From a checkpoint of a small transformer trained on Wikipedia.
Size: 11 layers, width 768, 6 heads of 128, MLP 2048 GLU.
Architecture: no biases in attention or MLP, some layers without positions, attention sinks.
Training: 913M tokens, 7625 steps.
Each number is 128 + 24 x the weight over its row's rms, rounded and kept within 0 to 255. Layers, rows and columns count from 0. Numbers have three digits each. The size before them is the row's rms in percent of the matrix's.

# layer 7 MLP down (transposed), 2048x768, rms 0.0686, rows 1252-1274, columns 384-479
100:096137145109167123133138087121118135106150137110168156151135151110107117101088144105101088149101160115144121141127163081091065084126125152113089109134100127078128165112142109121121133124108121158120151139086136130104137117119157121152124112168156080162156090127135143106107105121107140112
096:175115172115164118130156139149129146152126113129102124148130164137130159160137097078110132145112158117118161130127122125151143098138130161122119128102120121109142079115174168112130085155088119122136115153088107145181097118142136126122147096126131154068103146082093109078182150115121084157
097:142154099132132120144118117171115145141092163051092149082151150103136142115084077149180129125125100123173108121129130147113109122105133138099137161163154134152147132154106155121116123120100140136084149140141144112132125121106142154143137132113137112162144092120142151107130091181142156115
082:136163142097164131114092137151100116107069135136113135131113128106127134147116123115097123114147069138094119162140123167135088128171176142187136113167097136130127112161090117112105134103133097133103110160134105108127133132160112121161085116148164158100141126114153146067129131129097117145
095:120124147168140114125134140136135114126095139152134135124129137089141140195147129156141135136135150098148120140119184152094127139086166156099132145135142137138116147152124118150166096185137153127081136128150098143115118146128074119191138150100142098138112156140103121141094160125131111133
099:152117104104114157131119121125111127117125154148172126121156131131148159137105112133093133176131116119163134156149155066102112124145146146114110091147071139116156117136130131155128171093132060134135099112096169157146168069168128141178121129120176102132139120143102134081135183125120102195
104:144126126137127142155120131121134115108086100100133123142127145142160103158146107146109123126108161133125101110125116109082140168121105121125213117103088136171188122138106144117120121121199095150124093105104150104131142154136167137126139126126131127162121099133108117138128136129147127115
093:114127130118123155111148083105129160078123118141113126157126127161127160117092146119096156075104066114127148145124107126134139139128153123117144109118114073138134151113089138133136118111096118074141138121079144095120132126125118119138116129135134153135127099098081107108135109109149117124
107:146129075095154130146091128121104106128131139136111115092156115098130099127124133096151163113157159116130159119147061163140152156124142139128133118121142112090128130122119179139093176143074120119126093123135127159143177128152128164141138110121094126105120128092091134122108144161118127135
098:107119136155139123150096110128126110170081170143137132156123100124153110134158111140150162156127123151134131139143128116105147145140146139117105100076145143103137124111123126144101118109095106158157142129140149106131088127112103099056113139118120111161160146143137152151120121124143130149
104:114136130150164108133106150110104150104086157132122130106122128122125141128141161113138128137138168121121093134150110153120142111156149185121067117111089144090128126139160126133098154136151149175161116133120108108139144092137173124152130129161111131154101088134154117098133117114142104141
103:122095087134088116123114141107113128160082130086128133086106083153147135113116150139091155117110134094134132100136137112147164150116110074082149124115124146131148153166107105105117109140156137107097125135114100144117158116122134117126110142098129117161144178139154140164114106114118105130
097:114132090121137126145108148125134105117079129149120083111124117161126116116110080108106157117052101148140096101102142127107111107140099160125158127106136137121092079111140120143105107128154194129160153138135129152068164126121113154123144086101129117066163135127127105106128175102088157116
093:138158097124112114099189142111153123111112137147155137120114089103153118092139107178183152117138115129128154119127135147122139148137129125120130127166159117205146129148143117105095137151156099145122150135138133133164079131173119109120105121123104176123132150139086133139121140156110125189
079:150118090113109140128080138177119084143120134142118120147076140110117098176122143126107118142123138146109129142150123143111108166107118094118100093123165148120115103115133144150159124107162120160136121110056115108125146125129132127142181120119143138108172121135103099146126138148121164168
100:072130148140135141121141096155147122135119123124140083153116132120121150124155099133130119131112089129117124123119100119128141155105160111102117140110150101124138164124143078151155112144110079137132132091124142121100100158106135120094127135094124096125117132143155124126119096077093113135
110:131109152144144163162133124166142148103086113144122099130166100137118119126116137101130141135115154101134152103139174112132107158126142134178107146145151115137151126145138124146078121163103144102075122108118084140144141183154129142146130143149159127154105112126113095108155086153112138145
098:164129119116138129107119134124068161127119122100102141122135120093133138138171137132159110171157132119114110113117153131129139113141153128128106131113148127168113139144143139150175123110111156123087141188138146120129095095121131142081091146153103135076131144132162182158121153139109117120
094:118121085124138165115160107108147125122128125127132153133114155129120116153116124143138113121137157160072120092133141121110132065114135151127157132131166150145078154120153142118132138097174172170144126134151113128117132148120143120136137132151143119112083116140139164139124128183127145121
098:132117120107140110111086117096135125158121141096123136151130128103189120166110111122120129112140160116126131148139175145142170086140137110149102116140086120118112122166120139137207123160126107079144134188096174157131117127137080154147160130096149140108143114108128108117089148090156160163
104:097106132104136114162149098122111093161148142141109118138142109134146132138172117164126130119132118109139123122146127166093115147117160110149127153160098135149131146121107135181150113143115110155077107120111087116124114116140157127180138112115064109132109127088120147096113120098137114139
093:114114131123130110132105130119127122112140116118113100081146106141106114144144139083099102167069112158124098124097116151149111124115166108135104089111142113143157131097108102137131116125147105167098140147157159145117135151120149147136136144119109105119147129154155161169134132149176116087
104:128079144094122105078167131121130139131150160165129103121109149147096208129139118101086111119111103144159103154089125103094121165130130141080134140136130131164172186106187135131129104125141137105092142153143121117103151136136136143080116104119122140101162139108135145114130103112145096125
# layer 7 MLP gate, 2048x768, rms 0.0753, rows 1253-1275, columns 384-479
097:134140133165186122139129149142156105128137120151125116165158108106143119169096118089122072145146125141137124130126102156134162130126126126111132110139097140141137128204120153165131164144123187117147148113167120140119093122157122124107086078147128150152094130096106109146090153117141135108
102:121101111110112120129140132119163118108113093122126105119093125108110137127130162129118135086115122117122163147106130162118141164118104150104090104095123126145136103117121129108112111090156136107141133141178134058167127150149119083172131147127162162160151095149159131097106089101080154124
094:103108146162099140112113110108091123114152143127162099129164153120129148112144112133157138091094108108114112093122121154127137102111089117143110094132079158161123136131109133110137182110098196116155135125111117153119118124156126116103126105095112133115150133156094146156105121146150131146
099:122120117145140114117145118135120127092108117125108089182144140111119116149149106141127099122149139163146119125110121137148120107128117119112147143117090112176122139125124136158102144139102123072116115119100122151137089102152136118123149161173119148135160103090099103156141134143134102075
101:124099147183110079099191138145101073141098140089156128127134115132123116103170143145124148166139107048161143133156149141129115129117137124144149096131126121131149150109131112118104117108137139129134108107166137126149145159135137148135118131147106119117147081098126048150109084090110136093
101:095158141100116158090132091105149125120133114100129096147146095126125102089145199171075114126137105138137147154133132134118148064149160113157116102123126142102119130146120143113166115155147114130153140107147097104117128128165111159094129126093124191140152121099158151137159126138133136079
105:160143122149134091140125137157123088119146126140143135114129159117140155099116106142138134170087162130125129120176103101091160123119123142143093123187104170128119113139118165134086079143135144101155124127122099127146176165118111160119152132144142092122152185125155119168119131104141116148
095:125113127153119095141146115095128110167147137104142098110145146159131142132131147139117087096124114124117135129131159142147165100140104153124129077113099117123144090094139093088119156143121144078113119104099149142141078175113143134135151127131102104171109136118166115125185133130093151072
099:099123125113100122098138166133155094150129105140106162106117134146080131162143132151071135134144107147112114082068130154137126147124134136159146146134121126087135179166123107105136144102152115098126134160151150136104142141122131117178100133104122163121146160136199150157080155148145166123
101:141111136108126131106155151123157144136146174125125152146111122114137099167186177142092175140102130120161114156081123137128156116116117121153125123098145149099150147132136149133160121151114119128158092155139120066105117097128096102126145139133112079109102122114151162125131137124104134110
096:121103117127156151127094106128156085109133161100129103121133087105123158107151124144140098128099163079147131151126128091115168128122164105107088126165161094128111096079103117126123113121108118100135119117110137105115129144112157150075102136128145120105149133139149127106170136158086091108
100:128108101158104165111089069145115164182083156125147110117161112104112132114114179169161171134115108131103125179122119125151105105112130144123116136110095132123099123147119128131149159130153148132114097103161117129085086141136129113102132136147113140161143132129112087138107113121112116156
096:117147164110161132091150113150134150178097127081088103096110121103143147131092123136130102125069108156155158112124142134159129148151112134137112143141113098111139183135086133098100111087095117089145116109161101122141152140101137166159101154078129147156129141170112102108113101117100075112
090:086163117141125138122112101173130132121131130129128109191168106141124106177126105108144137143138143157098127098142132108142119124136154101117123154100090135095122124086167101120122140110103142091120167130072105083163140123129133126174135136126144121125148064124144125139108121153148128179
099:156153123133127165112068114126095116141117097097115132150130123148104137134179122146102137148121092092144112127117143101171128162135078107138175109138130109072059115155145138105142141112108123124150129108117095157089146160168149178080139125100113108164140157129139149170131097121090148139
100:125155144096115131138161160138161111092142138096141136145146120153169102124134116148107133124101109156081073161074102135106122142086077148144120125096117121085129150130140126144159150111088127129102103116154123144153062149127178157111110084169163116104110155168132155144123109158162138129
101:150148091140130128099183136114128133122165126139134067136121187100144150097118173191075128137092123167129133175149114126147116180107094124101162134131102070171070117121090098093136111158126145134164117166082117112092158136104118114095113150145171097140093121128132130119135120134111127122
100:120161170115109130135163164111163136123119100106100135102150137122108154129117136146101129157165114097127116146135143132108097134127169125134168083108124112118105145170111123124102147155141167108141138124139091122131106136160120106150129112098101197145128130155150173124163118140111165143
098:128116147151167144122164106132118155128137108061128169149127112111127134140141162129135103077130149144128126126110128142138143110137141163134093149107162085141067102145120106127134115082162140103129118120139130136154166119131182146119176123123118156128163168091084152096126082174143137103
100:141147112124101146159119154115112137171178098117082161130146169133139102144129123127150160134118085146142156147133116140131132126138138103144143117125133090125066116149115137123116182103129096130120132152133137120128135122115116102119104136142141129133149130115134125156078136156136122169
097:135177165167118161119127144105088144134132109098119140131099128107110184155114097159103096127118127144077118106126153134117133105118075114096123091123141138113095140138111097097049117135158148181138098138119164147118121158153107159136143105096123093177081120116141107111157130117173155145
102:117101113097186122158129137117100105129127080114093140169120135143128137134091150127170079145099178124163116130174099108152164086169133111123137117119113127129117119163133121195140070122093113142143066135120163169141127122139127146139153187136093092158150169157106107119125151137113121109
102:133197114102148144135130146166166144085190096144112169166181133179068152120145193120101124088107149133104140145103173109149125112135129129096114112108166118139153095108135126114083135132165125117107149107110112120087132161159107131128146158142145127137135134092158137143155167131190122129
# layer 7 MLP up, 2048x768, rms 0.0728, rows 1253-1274, columns 384-479
099:146153177094062115056107128133123154098123133149101135150141100136108138144092133115108134147120130092140107114150119141140104129113097137100132149129111185176163116164111089137143117116126133079112134101153093178137169130143126147119130147143166149172175173131166127086091120117123129078
103:116136140158153092122141124129160151099164139089078153127125138129120113104128134125127121136151136129086080130145144177150122092093129095157142112138162120132112144133117179111112133147109119149146080128132139097150135119105116127139093164132106100200071162079110134138128173142159126133
080:178131095170126117138131099128149126134167107104142128111109110091114135147166076079137103118140126120169090113123109093092122155062123102078116149128085153145101165120135116126161145147099087145137125109124140133122127109114119128101113111112124136156111109128131098123113125149117136129
101:103147151101135120157132104118091095132101185133118128125117098126117189142120140119168150110134132164110104176151147087110062135113149155146124154158134118134131146153099140082110123108112117134091139139147101151128165144073097135149113117129138139104139127145148151087150139114112162155
099:111146098122151118154128170123145124109099130137153110154130158114111160109131101174124118119200137102100130122141097139130162106152139154086110162131098133146147113106102143157156104160120149101133097192165086098083111149173129095124157104149140114125125140147119121095132117132163152102
102:172118126122168139147107118137101133152130080123109131124174123120078110112121201111108113143152119123122128146157114129118123081107094098150080117122155117081143097149094150142117168084182083099114105117156138153092109109132173156146083116117114128122128115129099120137132120100122137165
109:065143100152108153108150180098153136124120114075106122100175099107105105148112125098146143109120150158117073147108131122126074131142111084086098137092116141148125133114122079106112098112120155137127130116150158116106090121133142124076145126116152138115120138123106169105118122109127133091
107:136145111100132132143162141153132144114105135117126176101169123111134122122136064149152124125145126108169122116139089148136121094146114078111125139143126057122104120164139128116136078108110092141142140126169126166088128114161133118115126154136158144130121120167104117117100098126107124170
097:122139142119130099136106141116140165139151082100141102135165105161161056104100114131116097135147108120120153129135103146117131105130172109106128148091165110097130189125117170159138144133157151192064101107119134128130147121124107138119090139126099161121122121145161146099110098133129101098
101:103116115129125138144149146118114101115104147153169127126135128154137170160165107108106121127116109198132149135096155129126169127159151157134133109150142124088077146119147102165144135114168103133142105153133124161102131143123126162111128116119113131114066123136096127165154120142112099120
106:099124139166144114158158150142104129127123142118068129156129129103145138137086101103092129129070114087111155103176117154140129135111089094140157117190141180113115147110125150113124107134102149150129065099108093136173166116101093143145111137099110150137119098096110147123096086106167175150
099:109098134121156154116167112181126120139129113144146164101162189125120137110140094122155144123112114123088137119147130168152090141157131124172105098147142126173142143089118145124158089134136164119111118122139113089132094130096125161168113103154139139121092133147110119165097146139101157070
095:133127093156135082162082131136099106149092121133134114119142161103130108144141122115117138113183145161136139093144113130108150119117079110099137120179148104127149119114126106137117141089106146099171133084136138108128117155146084129112136123088137116112127101155103145082106179156084113116
078:075149120159138133126149116128172180116144144130068123079140105106093098188152107142131120131129167167111119154091103094106090136096100089161122127105138132150133111152107086182129123154123159083140188126116172135112082115104126136142170119138148147113118127111133105143089103087119122101
100:134111098104162085106082092106140084083116096144150164137122061105142113144076107144127112126154156154153148136178158161135165096141122143170134117112088127143125128079120120092138103133124112150134137166119117080131123153092097138136152147178117127120131115143136160156110128108117125150
110:095114101143155126111100138124128185139150136143069138145155142097123155138100163078128110138144150150139109151157145101156172120137141099109128088119153133174134146147123139128129105173119105166139154147118095136158167146130053130149118145100068106123118128110135140123194169119118140117
099:089138088132104105128076138162123098155122160135155136150162128124110121101129143125156097148140105126122103140125128105146119123124153122109174071162065108118123177127125138141138165142093152154108173136135122145144120120122150077100106125142156093086123117124150137120138135157090107136
096:101164110157128125149146156128143105134170132100108165121150121147117150113138172075086108115106116149124128122186112117125056105148115091112076130134144125132101116128073109167103095155110120121147156113156157121129156127130109112079111159115159100097087142120120124168135162168122115091
098:099136159151137103105129120135127132139160136127129137096132129175109155060110114108098153101118095120101104132158125157110132104102168130141173114118134123104153093126102111133109113088100164121122092141106126154132161150137120113121129108087111141128128116165121126144098120110111152125
104:140089080130140144134150106119121115122139125085158126161138115093162121121137103150128130107095151142109108112162114154138111119122136152127127138125165141150155137087137128151152143139097149133121107083137146143091122105149127141149140130119119126132154137126168114096105108151093114107
097:136134109137165122120139116189166148177149137113125163135111129103095131108134120100120121127090151131123156116166073115139136078115079132110124122154125127117138139122137086105073085089078142162165115141129127137113100126149156151136095140134124146136161089100147128137168150139167114142
103:100163151107167133129147129102139112159130116134078133116108138099133138141086147133174158149139079108161145122133095050115169151130126152094141122119140146121100143105112121146121164097114118163115132126146151149128124118147130144131126168111162097093106144139135126106147098159139099114